config = dict(
    n_layer=10,
    d_model=384,
    positions='learned',
    parallel_block=False,
    init_std_o=0.0226,
    lr_head=0.0104,
    batch_tokens=262144,
)
Each number is 128 + 32 x the weight over the matrix's rms, rounded and kept within 0 to 255. Layers, rows and columns count from 0. Numbers have three digits each.

# layer 6 MLP down (transposed), 1536x384, rms 0.125, rows 666-720, columns 0-127
137166149168052125182087085119059144157156120187147136053121165066129118161146141085137147120157111081151145145174116195156133150139126151096151123125115171142144114105123189096126167157105125167072128107172086051115134156110081138118152167108156126167161176088119161154109147153174156183045098146205139070085139156166145085169197177121152155146139136153094090083141108162121147150137
212161108188142150129140077186138187109046174127127120128123145104166020137073098167147120110130107133168131132128113123081094136087109153121120170100152118138139110077109143124113153072168148138143105116151077130128129101139092082132126110151155131093080140105156137083078120098169164132131057040143208153067120172152119105204190121114096184130129131100120144134167140139140088177195
139162156119118115133134095047072143205144140163117118031122114114121160124139158116157102050140158115105121136094168106121137144131142149150132140100169139159123061137134142176174104130129087115128149125130107107134115104099130126105147092078173168186103162100117159105129101056163088112124110168121149082194174119140050028100077134179177137179103193151146147115117119142150135104127
078155095135098181129109169144113183186113167124118125158077173078185126184065132105072156118130127139215116052111118106079121124114152100136120113121121141159137117081122071146102116172150098146184128124055148157141155179180151111107099179126135192078118094153122153113114087115159115155129127125091051102178118115146153110134091104146139112092103131137149087114179112118143127167116
116094162130124141148128152114110090139132150129124175138152100143167115109184104126128121137125133139102118097072130194097133180072102130167121198096157123096140166105132056160106104173077173158143177144140121134105123114158122093087146105070126099125194105114076085112082128193161107072158140143171150082117160112125086100126188141106106131099191039175101075114166075140084143128158
058177092090122142062095149145068087135093119129129146126134113126196120136035103124143137162115105145153067162100077126183121132161051113061093147102081157187122142187196157098173067063146131144084194184142140132137059128139090141135125090075165085126115115146196138196126132154127051088135114089150201104181084088101128150120076131147056136117110214169044119078142171165099148146111
121122115140147122130140108151110129149105112126127120150133077112152142132109138138144104103163137087114175101150177141117074104130166132144115138150146162115153159141164116129163134126090126101148125130149140129132140149120122105076153154191114112176126132111211139084157135121086134135129196104112133098158140183147124098103116125180112104168144108147154122116111122143112140111154
106116130082074093117116118162106233128177128108171120088170146156099105109121121153061096124023110106083142048144123073107166145148106146128209085113110094180128132134140132125082138078120146150155134149074098163149132074124111172157075148185120079130183170187146129123168163140131117175086117089122096062157152104114133169092124128120158087164074110132169116130125043181107150161083
128140157177145135101187114153134112096120099148155089158147152114147173056168076104089101170075129104105107094119196156142164121158085150129102035085110122100102125051027174111174149110101188152148103146123153118048154121176177133097127144163112097052135110156092139091133079206085138187132146113103076129132151099184136126131138115123170083067215169172152118155156145141111164098138
165107143134128127102157107100107155142102096136174130111138113154126175098134090141221144086118119183071104128068152087141098072107123123202010092109161102096154134068145069125071170153097192103132095077085113093140146122158112153144127098127158105140116132119087128082151092157166120128015139180169149125153214089044149076090194142168077154158141174128142090155143163092110138126163
123124183130153159135133067165143161074137182173144074140120184151095147104144149145060158093139201138145138116091219130074126121134170153169102123129147166158091192168126147124152206119078077114096115160134105104136086116123119121119130081186164148194140181106140168145156078083142117100159091174115167184134170087132108172123182153107146113065116118084125099138041130107154100072146
120130159141128189116127116137154126099087120092205104148155135143169117183099137102133104122093128113125183172118125136150159141104071141113165129074151142125120109080129121171155118124115096122114139111118086102097125098095095165127183173129147080185096100142126138138162149096107151157105140101124113110112143136152089142113109130135062138160161138124158159110157201159163119148088
123165116102137110144091135105116086121114159063153161132120157135093076065117143178115155114160181128162101117130130144125119122105080139146070172141109188128062169135144070141074117111117118110126165135161126114119164068128168158160122120147172187107182089094149145084143117152150136134121114171105120149124088133110110109077160112087126158166109122127140110159130136150167115141122
117113150143115143108071176120105113143155072156124141093126144143183156177120088123157119097185058100167078187125134137116115126111135092121089120152188134030119122202140136107178102147144089141169053109133054123094090125082129171152073120159160110078143070110183140117128106160114152102101115082100167056148155090120131156161140142154119175163122118144176137164105154161199143066106
112131197137114165115160128143132142170117106186107132125127129079150133091166098109127148136113111092069112116119122108129106120191097137140097071070100104140184130093166111126079122124118096139197124143113151134097134142101099156122079165134118147027104077100104128085130199056053025083131132138130156079146164128152142059086118153116086165151107118158127188143116099149110145096165
148144121117071123159088175133113080137148112171145099130114137166117108199127127106157111100125138079149191144084103177135101181162113110144113125085131149146130067183111134146176129165110132183122136178138108114121153107174180112180120122151080160126146125122105162139112064158137116134142114165070157052086170076137113145129179119094097140135122099116132122155104116060145132100112
122113169103143148102182099127119098135133188181129110166108136164110115133089115158153147136168118137116143134183157110175109147146198127127070119175117131140098058136124111125156137095142149124111125144121090149104117104118122134095146143108076107118146171142107143160112115113114142108111100073173162150141152098123135125133115152180111115106106130137104145138111091119144165109119
068121065153112095114194135101193125173122161183147147156144165118150105078181168087095118100163113116161161111132183137111103096159171130111153129160175108183124108120172124124105134143038186068107096114146144170138076121120179113122118135136063106058091100129105148105075108147120066101106105161085168094174107078141162131149119093101087115080159100181113151189135162118105102169059
124080119135128138095143130104076107112139133127099079163124160125142108111120097154095084129108074113173156163116158100082095165133135106167126139126083143120186163107133134116076160079135120140122073102117142136164107116127115124130108123116106148163106132146060149134149083075140143114118094106146174102090147137122111152088164096096161160167202124121119140142123096139172181150068
107150106126110099076190117173131120138103135132093106168165173128136134172118131096116076196147120155071092108107105093116134097139150126156102106150160092131159051133154091139103161143120132075079133143141144137140128103133159074129103039129103064102140144124052100104089211102060169136142115150137182115104143154170133152122134167111126106149123080133090126134190129104113085122143
149168147134146124092121135146121118109125132124108106173129097088136098136152167098141139112127110125116174182075152150140104110079125125199132215124098083191096129159112126085143174139121089135131193137130112165156072158155152159207146192105147148128134128130082110152132096158188132153107076131132063165140185160125118140132100148121188109127159131084183015065141137198202125143148
071169121067168102083107133096140124147105141174109107166121105161195122112080125144160136144115111171071212097105114047081146101140111074142132134168147199133138151175090126152107144146107140108113146165119200087111136190125133130114134147108163109189158146128122135158137126127076097100109133106111083115182128122081117191151146132200147139155109089153130112148137160126127080096151
121120073137145123190145139095064117028131154182129118138145135055150106112106170132122156161143098113129108092119093182173125196132181129116089105133142113091090136122111139120141083186129117080105122145094163121167125145189124132107141126140109100064084158118138140147147135092098171173115126099104068146111112128099112109108129078094133103152133076170153113201132164106095133135103
122158106139161146113114151172142106144131111095158130120158111104115112127140078056075181133129125185140074152167093135147185134133126046122145135174114096126077122106144139119091067147108124092150123154115159050103073139182175120164073091088120121141115100151109150165086176102144120164150123188117130110142137141208170111119115060175133131131106083119129107166087155118111108142114
186146177151131044093093169113093112111102105130125141121159155101142081154152091173113103097113080117182128115148145120149128138172121083212136130161149172086131130154126171148125157189111121132147124194099141122094151179126113138193131162188154120174149160155161118164111101136107068129165144156058166174127100155128128163058102153132105124135071112153150129155068131164027061119122
140163127162113107135144124182132129108155128121118151143178098116132060119124142145138106186130207157123150125057123121158123130166109118143128063150136133150118141117125083131136093124117074103126111157101138149112114154096132117114175173149080120128110089122187141116106119123127143140152093160072157121111124125137154110146119149120150108155137171132143120167141116139094109149139
124182137111132147117185157118118141088177172132108083146182139113121110145139150124131166169140125152161136128198051121113109115106104098128106079180163124122119076132157138102158162097057138122180070129072125123110094176160128083146094095105107108092112173098143132156163066137105103105111163166111085114175134114188106134080110147140095119165043127136190148132063084048098138210131
068157158170072098131135071133102150171110146082117065149151113125136067107189145150194100146096219141101133106115102135165077147138195146134113090124120060107051092096087158096122144124119140113149124144169137158096179082104162143106122160129142161091148068162114154131130053115156154118090120140065132182103094132077101139103107097166110084098134173165079125167071145129160122153102
122148136131160126093089162142125186121146154095182137080105134152136134136119147143134144131077080111167115181136181105140137167110142145193166151154109125124097111105167123092090131074199111140156180126089139111113140155118169095116110150078141124153142126163133130125125141085120145111150122090163164179147124168112112190094106105100124104113139130076100139116110213140124018105131
126147149060084137149149032080196145096048177120105175122093134144129119112141057157133075104121113096140113087113144127129063093100108110098121091140110081111173114175158110112136153145190148135188115178153100156128117150132124104176150122085102166118142144127121127113095180131165103142155124121229095151163120131121130132082191146073107130148112184111103113136143103111108134176137
115102114129165120167062180084113064124125095106116123124126130101064155188150091187145099127093081171126144147106134118130183117142139096109119143109167118117106102113084174097110108127189129130157098157097100114081151083107033166109058090144155082152128127127107133132136080104099131142177090165148097193138110150138196155103073112118086114129145107139136115132216083147135135206092
071035091128131214204171054112166162139135143132145143146133095136124141149146106190126130104124161128142107180081127115093142126201102069160096183140153116175165162130142168170100151143133152092151116131126118096092157138081118177143129056131093169150114093144173173171150110123116145120090185129166109164073141096139131132139090082069136117160134138156103163157124176102112095109176
163146121120106123120139172047120109123058131128106147156092133156088177137133061119104160143175192095094086145141013079137102142118125161153119119122137121148145128128125133074164135213132072120155112078125173100138170120122152138101078051134100136140101126128069168138193124147130122136167116123186096094115139148067102132140138120175184152152135167150180176127148126130112099156092
117068127126112109198070087146195105097131184099101123107081113129081139152139182124140162132131138152136172137149099090136138163139143089165140171080096120143102128148164128116135131128088154130089137117112051142177085144113210103059109125101097107127161201149134153140150165155130161190115116117136112128100103132161164141148072159169139133169131139128126153115069106069174146115114
174035150099128045095127110168166113152133084116145076122162125109183181093104178215139169059126148139143145070121107153106103146117057131082162085155109132119132084121084122104169124129146091118106115211089088128127093131168153115129149193168132136189094098157146136119078189135147152093134186118119094119095114162110093183097158104092158142108088103131146182143151099073119082144170
156131087106126157136143099125116118176150106167152121113110137124130115191155157138136105142179118135094191115156147167145150072154139155095180126146113117136146095105107144123129108109086121105144082140153094057099137126181143208092154123116148144142136092130135159097111113133136118204139136125122113117130142119067134084152142123147110130116108116126164097132095107146127128115081
159179128087094151134073115137073149153169056160167126141106142109151149202105137095101130168122155101149126149102137128060125110117132145150115146102098103148092153156120170182180100191117075173094162125112098144077103115127139134108150078095112124115134129103094116168092096084125131118062125174120163081145079126077151130145131110105119130177131163213113073130096148138069131168052
166116101149227024091139074113159128182120109157166112100143135141101097145088150129117120132117182152176175104197120142125170160075129120158101181105108149158110113067124110126145107139056163176134127123142142138117146131152139128145090123166096164094100089163152075193114139146100156133175142106178102039158100138157135162077118100202069167145083142096031102111071145142073136181177
081126136135107141122138155113107152135129113129159148120100096112063135125139126122135152139144075138132090092141142152121115116089130135186120142167117157123166087130098085126147119087141122068141116112087155131144123068168115135145125088159129140175178184142142155128125140128112135150128111157126175166136066149138143162173101213051172101155085089157139160134097186129123111129135
115125144110143168105086147118127179228102098192079150130069166073099112120132147151127104108147106178115130077104149164155149161095136115187097078057094070149153165093124107176147082134174083121152158146133161087149104157101134206131155127116155136096129130124143134206124173145151088130154100160113128152095094122159136148107146076099111157155137173135057073105156144130078128116140
066151126149133223118152160123115085094147179135129134188164180193175090154227151178077105176129192115186046188218036035183168081091067065131246109125255134191087146151168098140098113166143213170110206155102182119170056114099052142102183159067042087089134126086146096186035181092035210066141128086082107142050154048051153100182136121142088100191103200100195140164114125125203213093147
055103128152122104112088120073096159149158159107175100095150095159102115157135131188156123151136104111187131122192143110206079137125120152108121170177170090169125130135166160195101110100133102140160086154155157164152136120100175111088142100169127099096160127103097136126106121144088096135172088143130198124112116167132065144071142115083114176156127126136165160111104159113080139101125
098134110142164119198138180062157129107165158168147077104151164096124176155097133139135169133193113206182070135126121165092175149131126158151100158126153120157099123111106125128135083065089087114148077074145073106125174135097088086178141184126141117074160097147139154146041045167082142118140146115121197065110139086155159097097123102162096172137173093137133183000138081132176074119194
117183175111126139146131137115143047148116154120158029157148094088093162052144122062144151143145099131063110179141136118091141134104142102099105102171078142132066109128108119128134146099105153172091151129151130139077245097141090170096121157108136166085080053134104173078166171155125137101124136109085090108127159191164115160134118116122138130139150160195140182162151128150144122114183
171088165118125128117120107155116129147170153128140124176127144069169159130068171134157122094160124140138117158109145104122144134174106178087172090107140110097084114140124118183135092088105131119128159165164105095121053140092151073152133099122147165119130094148127112130150080166132095159115138102115164134136113112182140095135135133119124143169059115144147147095095104085188158146071
108096179060162135137148086064132176148094154122206169148141062156134149147091114139143098175154169078099200105105134125103171146115095109194133067099123130173108119122124131096142119065107125107164164100147142185131138150012164099057110091100064109114163116188138083147144190068184113133127111195210141091132133069126052093134216173156138162198158105127132083122206094134142169154152
138103133120134099135133138099143117105054092046092143129126107152102069133105116115139139074143138140084212089115129089135131135105108112162107083062158116100164145103155135135111120137123154123100137132089139133128177120144125211122139129116230050102136135086140084180132236153116172111118099132162134152097135094135113155100154118070119151161109166159129097162138100148129173140154
118077101096123137144117095136114140110148090139150122119205125176136102143146152152165154146147178111105057229129160128150109152090071108162127149100138095157160130164146100162136108112160151114108128102064127120137158195073134104137136137108163102138165133105126157099132139176095108113097117115088162085132174122134157083197127187138122115115174127149163160147121121099134098152127
185109148085108167146068141090087124083187198165155094106162115137105102116101107146100129139100117145136099128107141156121109138190069136061146132169087107144155115064117142076130160150088142161107147072149127177143115106172151097141099115099133168092049129131158184137182135110106141132052115136124166168185137183112117144101124185153126103157113098116193132168095130023122158146068
083095078139123136156148131141097115151163085138074090085122136142110126061130109147088145074081153140115105101117094133092134092144122142161094131151129124123174121178143130136139186104168099109182150134120159082104095090103124170152097123136181149110124097150120101155123142121122199077123130081163098123086116143114172155137144146106159087128141176145087152128178151157123083120057
141133108133166152131125121093142120145116114096146098092119103118109102071056140106141122125082122153154130087167139073104146118154109116163096140144175141141127123085080103111059151090172092170177108154172090090048168148176170141122145112103102160114170118093137130045143120155132165082100121128157107123099139138141116149186155165137117147161144160070083123125126149087161162098090
160157141128066132103139117125058197121116095177104061118125161132098116057104131134079169086111154166107157163142132127106131169075154101192175101116101096123137146169166095136162111115102099135094131146165094178134162116102110166166092140138093137116173198141130087120169100141161123126162117136150124134100102048150138138135093192148148142071103107130113143144157157099151098080089
176109162114137095151144112134121189106126087064133147102198087109138197144169096145082141172127096101163188160105097177139061164078118133114081113125172147091070134149118137189099044179134152113102139105137135185128158072094112141151100134078100061085136142184126156149109172099111124144093127137115101153112120114158133095156140144113139102118174062129120099171092146090159139154144
136094106100103111129135089138144122117066097113118120121125127133114169092147121125123129163134067129102125118099135152098132033083119125094117108111148141130142140152140092153144099161129136091129156103163157145095196103095090105148165155109131105166139104144060133142117101097156171119104141098182169130131122082150151152167088131068172185171152144116057165106103101133124129159103
196077142124200130167143115169025132147184127110131160159092108104138142130124159112119094141143069183134091143087118126065107133118125165143098086131203083107140150132132087184106040089132185128184147098141137144129110116151171063158135145164063137141117140142094085122116170197140126147134117150061076135167113067178128138135133160123092180147069148133121121058151126156098135097160
# layer 6 MLP up, 1536x384, rms 0.122, rows 667-720, columns 0-127
131090129076115140142114128091060123170082141100146108139091130186127127130101160159131105093133166084120095158100124110156159119140097157085162124178125127141109124128141136175136116164082105134153173200118171133130114159184172146147112176120128124147129190138108104126158124131134091119106168093126130126143174153124068110150108114137108130121108137178148053139143075052079079139040
129172121146158094081149101089136125162144126125149174128105125156105100104137114112167151134132118126116181150148141090083134166161137124191117093143175111078127120095108105167118090107102131103083154193123098116117152131192161150122113109182158147078142140082167182130167155237168140147137110085065151106108123135167119128086144091205118123136120241105126115118135123176203112090106
165139152156130123141056110132071123093148122174072104097093080096121109065115147148112130059171093086104149112117149129110140159089133133172060082121130122047117076120072135167091119083128232099165133126146104131140086100144106102101156178132124129112123143123114130159124108134203152110103208178128115126161087136183114172094135163144100081086128124128137140129118108134117123126127
124137130120115164122097107167141139144153164128098102118116134094126169060130198164144093126118086128082126122169092096117161077171169139167150168175168067101173153129166141139126085184148105102145169124128101113107197079128104133167097099140098150108183161127122130107098101128163178096077116163112141094131138147099095189161120152139121103093100145090169158145184120134158120052171
140146106087105145075088097139137141147078121114160121129112105120129173104141133111079082103032171082193084113236117130055109086021154168128193196112197083125128132127237174146141142142124131159137164192202070130171082087129065112122113175074102146143147126110133094157111130142108171110141162111217114217108126117141135152155150111142131076055069225098128128081192209094145146099159
102147177107107152089088087094126119112091160114110135118107073153119171133143182123081141165106078177115145096135143122132118176127093146145155136155122131115138128112144107108122133161153166092110082181136066129151112109132076125102082161141101114139135134146129153093135091117116163120107151101101129132089152121071101188113115090158126074097141187154128138118199090120108125151130
141113105160131149148137129173116111115134134126103123147132137102144092125144217096176129069177144134140147113133150124131151080167134110099150099124156106096135074032137098145117152153129122061083094177147122107121122140104078144175094118133084142093140153149089181146046096090196121104156151121076129125135127114123141157108127150144119149139163120122116123073168175113130149113120
092094115172157141143152120081129129108164148135146119110139083174138166137183135132121156156122110172141130132114103133106116043152135116097135135111154106106117093127116175110105136115174084122118141096130134100136060164163122090055186111154175126089086154207066166160115144200098062076119119128085168090144144151117155076171119180150216089178161068078076140134139126126151172138129
104122078140094139101131111225056096122160126156137168129154075083092129112155105052161072093105089156135150156157099099106159173109092123125115132110162141072135086121069054099152139146133169169141124096086180131117130148198145104135080124114128093112112090180085068168122096103045130108107121138111181103125098145115073103154149222139118081131120177132137029161109158110110121097137
063119146089130133184149143047135163143093134160110132122108119168151129136152124125090148120093141064172158098131139143104138142166149122107145087122094113136125170092132117145093161170139203117166158136160107086149119089106127154134150165146151113116095095124174109169167110086129105127107149170148165141129093178096159100145090152085131151157097073115132084122121154085146151164151
175114136121136095155150118148119119098071126083089123097121125098148084154131088140132115149120154111117122060138121094140132172153181185145107095145173113130132131144138175110092092123135126107128073155141155164144108202097098146121074117073147135092157141061130118107181094065168087101159108104111126111097089102144181105125151126121143161132090138106179121168111131140111127156124
179129132104162129136108105140106113167113103172154191112130088162197166121140143114131118118136128103103181124146144177134143139087117097127068188111170146132120124055133156146121217087132193126056118165156131129154170129106133104112078106168108096126097133102163113127129111107092121104085118080155102152151125147166052160141178083137073122114144126123134191157143129140127133176103
111097142158125136198118147118117114134089112134122139113157184148118119109125172117078126187113103110156153093110122113076136094097090170105138173159188082146120117133138086169096166113132120113180121084089152130116104109141081161110049133127077127134121081145118137170136134144081132123157096112146091079126130121123129124124170069135116115109063093089116052161158065178124128158083
095141164115167111142127150143238149141113177167147107145022095115228138123127142098149163099190102115103106178170186099096147140129155138155131162128144130120174123110106151136112110133118178132160056084198126086128077106133134048124065073081119130132093132166140092146134151134115107108114167124113135134121152126172133109173148131107121143156123126084173080123163131106123154102163
087233101075139122138162057215133125138174096118083116121130122078114138128142115105121142150162126140127099152133107088154106142084131126137110145113184105124120127136084068073112135058172181133128118119193134122175145165084135142102161152110138175151076159069142150139125144095081071128129147138179177137151090133147129130099124168160147132132126091118105108151131169154120163165144
117157143147101122115132139116132146092097124138178113126099112127127099108144108155136081071149170081108136111199126100119064184141119171147133099106128142116128132103101132151106154157156101134135062125115105149106161112138129078172108123130157181148136081093063152102175126116173123155152182142108153161201112157117125123146084124123111111131125101116113108145142131130138098141135
157093147118163154179154046149144142130099064103176160093193121120130122115106185142198102085138037116134142079130133193117117206089138115154102092147144120132133137139111133170119110095132081116115134153147164143181135144124126150103126133094108122114113142136080163172120156088073144149116117137154173120154116089163089121108164097153149086100054059153153126113166115110125100112165
171131148148145178154139079148173141176118082120103143067140163124084138128180153117126155161124156139105163154130105126159082140102109114120110163143121133101173170151086094096136194176126109139131105076126159179127124032116096175163125128154125153134145095118153115121155110069157136119137133169138189122211175099093148071177104131125161145086088190108096150081119100167135154202136
070162109174146119122140131102096125154131132135102111118151170116152122126143161118120055191140110103127169125093150098130096099123134148151132126133070127154205080134118125178113136117085168116160151107122140222117149209107166074107129125125109121163105177189184099129084175063155084113131142143164158085112120148155106111122135094113189165104132160069090094178134106129117127139144
123104135149151129127091133088167167163137164075223124187132110135072154178151141054132096119086125156136091197133137161202149081123109159173139153161091170105134106087097082080100129177152095108076145123137148155138096131166140118113074135140104180177113123135084174080073105130092164155089103124112172110091182108109151152143150107176105122060129150164112155107089164112122142152123
142168128160139095130066137140130113136107126170141183168151165215102088192112155140118133154163145106119167112149100177135142166140103151163096147115128121070116151122145120104066096109163183139143147097179094091137159141158083083139127150110147106144117116128078145091127152110118103075103097137104128129114139163123105136153136091109118181190113105131116153155097129149158106106111
092152113139114120138111136157125141130093083085105117171101217163099119167144073147173132146131207145137175150140123142146106142080097122120149099122129120098150100081129108138139121068122177093116135192126132135103125129118134089110154088135120160159217117124174139076188082161108120135091145123102162120164099102139118131134154101164125098139148157103109135082124135142128122173144
133145141151164171125157091101126118130150092161108121106140132068127119157162175160059072177183136127170108119180137053165125154120088131154136085103100142086162101103154076116105155178161109138149135168162119117088172142158133174100139095085102159147126133152120108162130110170138117160174167127104102134152150126145132111143141129141107167157205064152153110089148124115132155113172
119177118113133086112120117155122126191100148185184056132128099091130161202142137101123054162221047080104134143107082159108121108067143141085148154141104115190134068103120092118161096176152094100182140158114143106140132165154149044134177138111132135134080132120099192131168142115144117143101078156105130153146099144145091123178123133135163088131172104123154112156166166137089058118166
093108142105117167123129126159109116177111133126162115085087123069134173111120124087122116122130091133121119125085112120074115138133153116125123137134173116107113125096143195175149163085125197180145132100174091119121094167060142191121143094097125140138125140075096125151119148106099103097149111133166171082122071109095155161075152103130083182077134075139134088139119149152112133144127
080078089145122093177169173087090167128163102142135120114124134116199151069146134159130107073102123136116102114137167142112141055129118153162121155085122147073128082106145119149066123166082173147135142127096134115193152108095139078161145188140091095102154136212108124132061094134129134131137173090130064097201161058127094102124085123134130137162169112135081114102191164069113155130169
079138123146136145090166152093202140132101154130110087122173144110137156142135123072140101124133133178149154115128188178201180176153119209158139137126122066081097090063079109137103126144121152136142209126132120081160137111201136093072088167091094126144122074108141113060140109200217125180117175176113117110114098116139135138146192074152056139136140157137118112097069168095131171138085
068148130130104073114121071071162122133175105121130089199136138154067076112124143118146087130194111140124169145076100097065174153123123152148091157079168150166108112119148197124132115147140069129117077103093122089149157134140114113103138121076027095080122145117081138100127080157160158124116073154144117158180134137160094075129125111164162107098117138113097105181138113158139123129193
110104115115134157138084034167106148109112150042091125055128121148105133175177133112133071152168071139174112077083059106191075107097121161142161145134095164118119072139137162127197080134130145119138158102129163182151171145096122103093067078150124175145135123122146129057141184095117137142116174135168138100085103097157053139094106149116176087067104096174171169147057187079145217128207
149158166095093096151135168163167227165139104130113114081130127144162093126137128074121097116119170182177128143095147151199114147178154151145099163112167171049104146156136109118086199159081088103152175149148131112147068127105179119114161129139111128081152089143146175142099124143122140098140102106100118122152119104117106087120153105130115131128090133158071076118134107098135138111152
142079138080150153157121141122098124142181130076081070172139099145145151113125090112113145106155067101103067175106101083093073145179178122122146086134092151152145121099140104141095109148093167188116172103136163110183131144108070113096131163126106126119132142138130166070147084149146089108040117141137105057145133130129176114164109188134111130083187106114132122121113154072075150161053
161129115152163134131172133118115114078146202069080108137168099069089137117148206150091139123099072089129097146110105155152107127128075133130080153105184100151147166106167136151142132133085103188148137171124144106114169086137116105119090133173176102098084135139077086137133116102148176168137111145208130109132118117147142104108115144141134082133159072087069131088129106118105089114177
112084133121141165142128114128161081074165081091145146161192132063087229085147092146149100112100111152133120069076152166116163162160137113133104143061118095111072143132060131148149169142105172141165202117171093172198099172167133102182109167128146141113143090094145108088126157104126146138171127093110147132154138095170075181149148114202105122102144187107137174119140120085177132122115
173098115062190126117122128097110140157138123143081147108099101151106178159144239103145172156137128132144135176156126063110136142112093109146120125085121036142149136161146163086138059152123104143145081130161120130158127065115149114170171117149081172106088124118144079119083140129143125143092101183165157105155133142108030116131185143103090075130192097173134088127095099127127147120156
113125114193094184157159097108108104123086140197115168089128142160136098168138091163096154112133128133106160115155107096130148108127100131090134128166172143116121087083132086097174076098094157131131165163106118067075155127108092054092143178090119113152146127116083104156140138111152176171135095105101127103120126095128137088124136102162131074121154142109081171094134184117144121088125
209173073091159188144104122143175134097110110116114135073115115100157118144137165120136158120111145068142143111115128160119060170080106151122057120130159102084122109121124115203126153108106090179148099163178138196104098073115180101161141155178109076104122076129131124149099139179110095124091065113078143154165151148145122127133107137149097110112152123128126065176106089100135084157148
153109151141151109156105151174129137149083232174106154041121104156130090112127111102098150110135120082102127064134071110075158126165129127134139129125110134144147152121112130142144106108155112178104132148156198101059102156127153096125160116168153124084052067143182092159121136099088118074141138093123122096122168087134151153132188112179157108123111123146118179089067121146153180136140
176085109121157189138149091175131110173173137156127162126146174143169094103082159123177144106116142028073098139090127116150099202164167145121131167134179142129077144129132159091097185173077110201182145127165124130176099150098135141112139124116127140117134111174149169128165107211133154138125119134164142138152159157121147095177152069116092199142124196051155102174129132146156115145171
145112132084198122168084106149124152157160170191122144114101156105122144120144154131101121214136108150144119130157135077146086139107141173122101138086116075103111160074112090085176173104156147183144153116186074084149118126081125121081181142115078102134119153132133190193102170178142186070060117195113127148047104133103123140155091114070175166164096149170103125130169141088095109062020
078059137063134147157091202131211163102093191099140075132193182139132117124136104171060145079105111090143054173238095036191208106047157051203124117101252068145168134131210136194177102187094108226113159231167184190121118224175000193093104153061122125098124133008040125171050166063109177138029148000152072226102090105119162183100084202137137140088066180110190118100151135078163185098123
157096057172089150160134188100101159099179099095166131091128085083158119124113130130159119142143167163123087122131083108108140101193058147123139118187128095079153101130151155141141160142167120168129163255101194149089176137097086120141106119115190147107169092075109049139159131176142197141215125156106189136166168169221121107172181126090071110120135134130153147156120121104127190088110
052146120097102143185128153150192165133126123090155111193155151194203082080164112105127121177160150131151121094136091086144156086196134143140108114154173121129164109116143147150181094092151119084100121120162080132194138131109148147145126095101132150080140125074119214108159122131123169152157079178103051128123129092164120168163055163127071142157099110108116189165149118112170080119159
140152101170066085126199174132132159115196065129150088094212150149112115146127161078151110127053154129095154155103126126107110130139095174101117142206109128153136116121124128100158152127168128223189150148087185077072129095145146086150133145072039149123148146150142195122129092195119128137128071101069120173147185141173121163104121138157132169085135161087107107187119071155091132125124
146149152128153128153140144149181152127113161111112118180106170092112098170125124154145096115103178186159171093134124114095101097116092130099108117156148089154116135160115131143059122085161117140167098095116194155168133063146114107189116081117075112128143187142105159108153183132131147102187146141144133152119098108133180116139094144127147148150108139080126179111121142105106131168102
077135097159215099120115110073134142171084160121126179141149078128120128146114130082120018107089101089076168147160117141133154106081138135130108148149098128097163088114146098151169078115155108142163171120128099103135091108071106126086097144140116113134119150116058112119172085180051150121157059139146106114104144140138116174134192116120173138138130088154085108133181164159136065081062
121080112153175163181101112127098096189141120127128104109198178129143155111111170156140146168168126112093110163170098053067147135073159117110107128110065112126114121116200115156156110101111148140073127146115133136119161083140095146082095120108141163145132132138152116163134166109142154120095106146173042156041130110118125126152105160117176171106160143136133140167133178088130108124174
135141117134148172101132098152113087141116110106144120109119106127125072091154123105134097104093154135133040135165126091139128135096116128142125143117125091122169127082140150163110122059112098099146177122112074129125074140129121158092165139096141134160159070101117123155194161161122109075090161080183124102115055177133134161128140130140152090092153151106132120072124220152167186139118
129092137146120121162098120052085125117127134101139064135162113136136124159176113116081188138133150091074097123131131197116156177121105144145173141145175063083134108119129104070063176123131125166104065105076140142130123141167089184110169138063099125175116136132157125102150198161132092169139148127120149163164157208126123165145150129143178088101139138114064128146127107079144078142126
112149085105149078078110143148138182193141134136082151149133125155117096145121143111123168161171145145114132174119124122119127112159121148110106085136185130109106128082147093086120136143107188071135130132155129131116137152126133079133108147129109119129075093157120105105109135102183156093127123117117168073098121149119121125117170067146118139151174152057125142108140127126163132091130
156181060166098079172106126138164150194085156168129163114119116102144089088094135087119144132113229131204158078138099163124156111088103130162135129170120157143115150094045154110128149142121152182149127145146153137147045159144141139121115117099145088086085207133103175075146126099100184066138150161169123156158216155174109172096109151135060105131117098128137107081129124133149166113095
148163123115099117183114139099141168101158136145083137076130133109131131134112118101229124097128153168113106121096139099114093124129098189182137093101136046091089166164108122197129130110053087087151114174091115100143127124162175081159154133146196117073128173123127138139130140171115103149138093115103143141206137142099105130152073191138148161170145138127160083127129068082110172108138
183082108158156104163081123192079179129157147085141162117146119071106127086108146075170144117116116081107107154116171158129085170183101089145183098131123162103156120156116112122072159110091151135152183147121108090150088079171141106149118158124142077114123114146125101141085106165093164156162115139147057152102108224084156138069105120104118085123066113108120121119147139088123154136111
131109169123140141108140130133102098083150101134104135123123145112129134123120168170112105110098174101156133112165146140120099168121104116153178125132131139137178101111151131132085192119095121115105176166104132124123117112115154194146136109155158159171112126071140146180143141163104133122102096112117154062127083143123123113127141067160066075126141110112144106184127143113107082113147
108142160092131040200156123128111125082106171087140141216152104169122099140135112129101168160160125030118175158179168156167132128136094127151158136140142100138173137127089134171122175054115071170112116168111151098147120059148148091095128130120077117080136113150112066141107134151121165129123142128170108101118133140112132150166152081129125116120097080160155170117143111172115097133123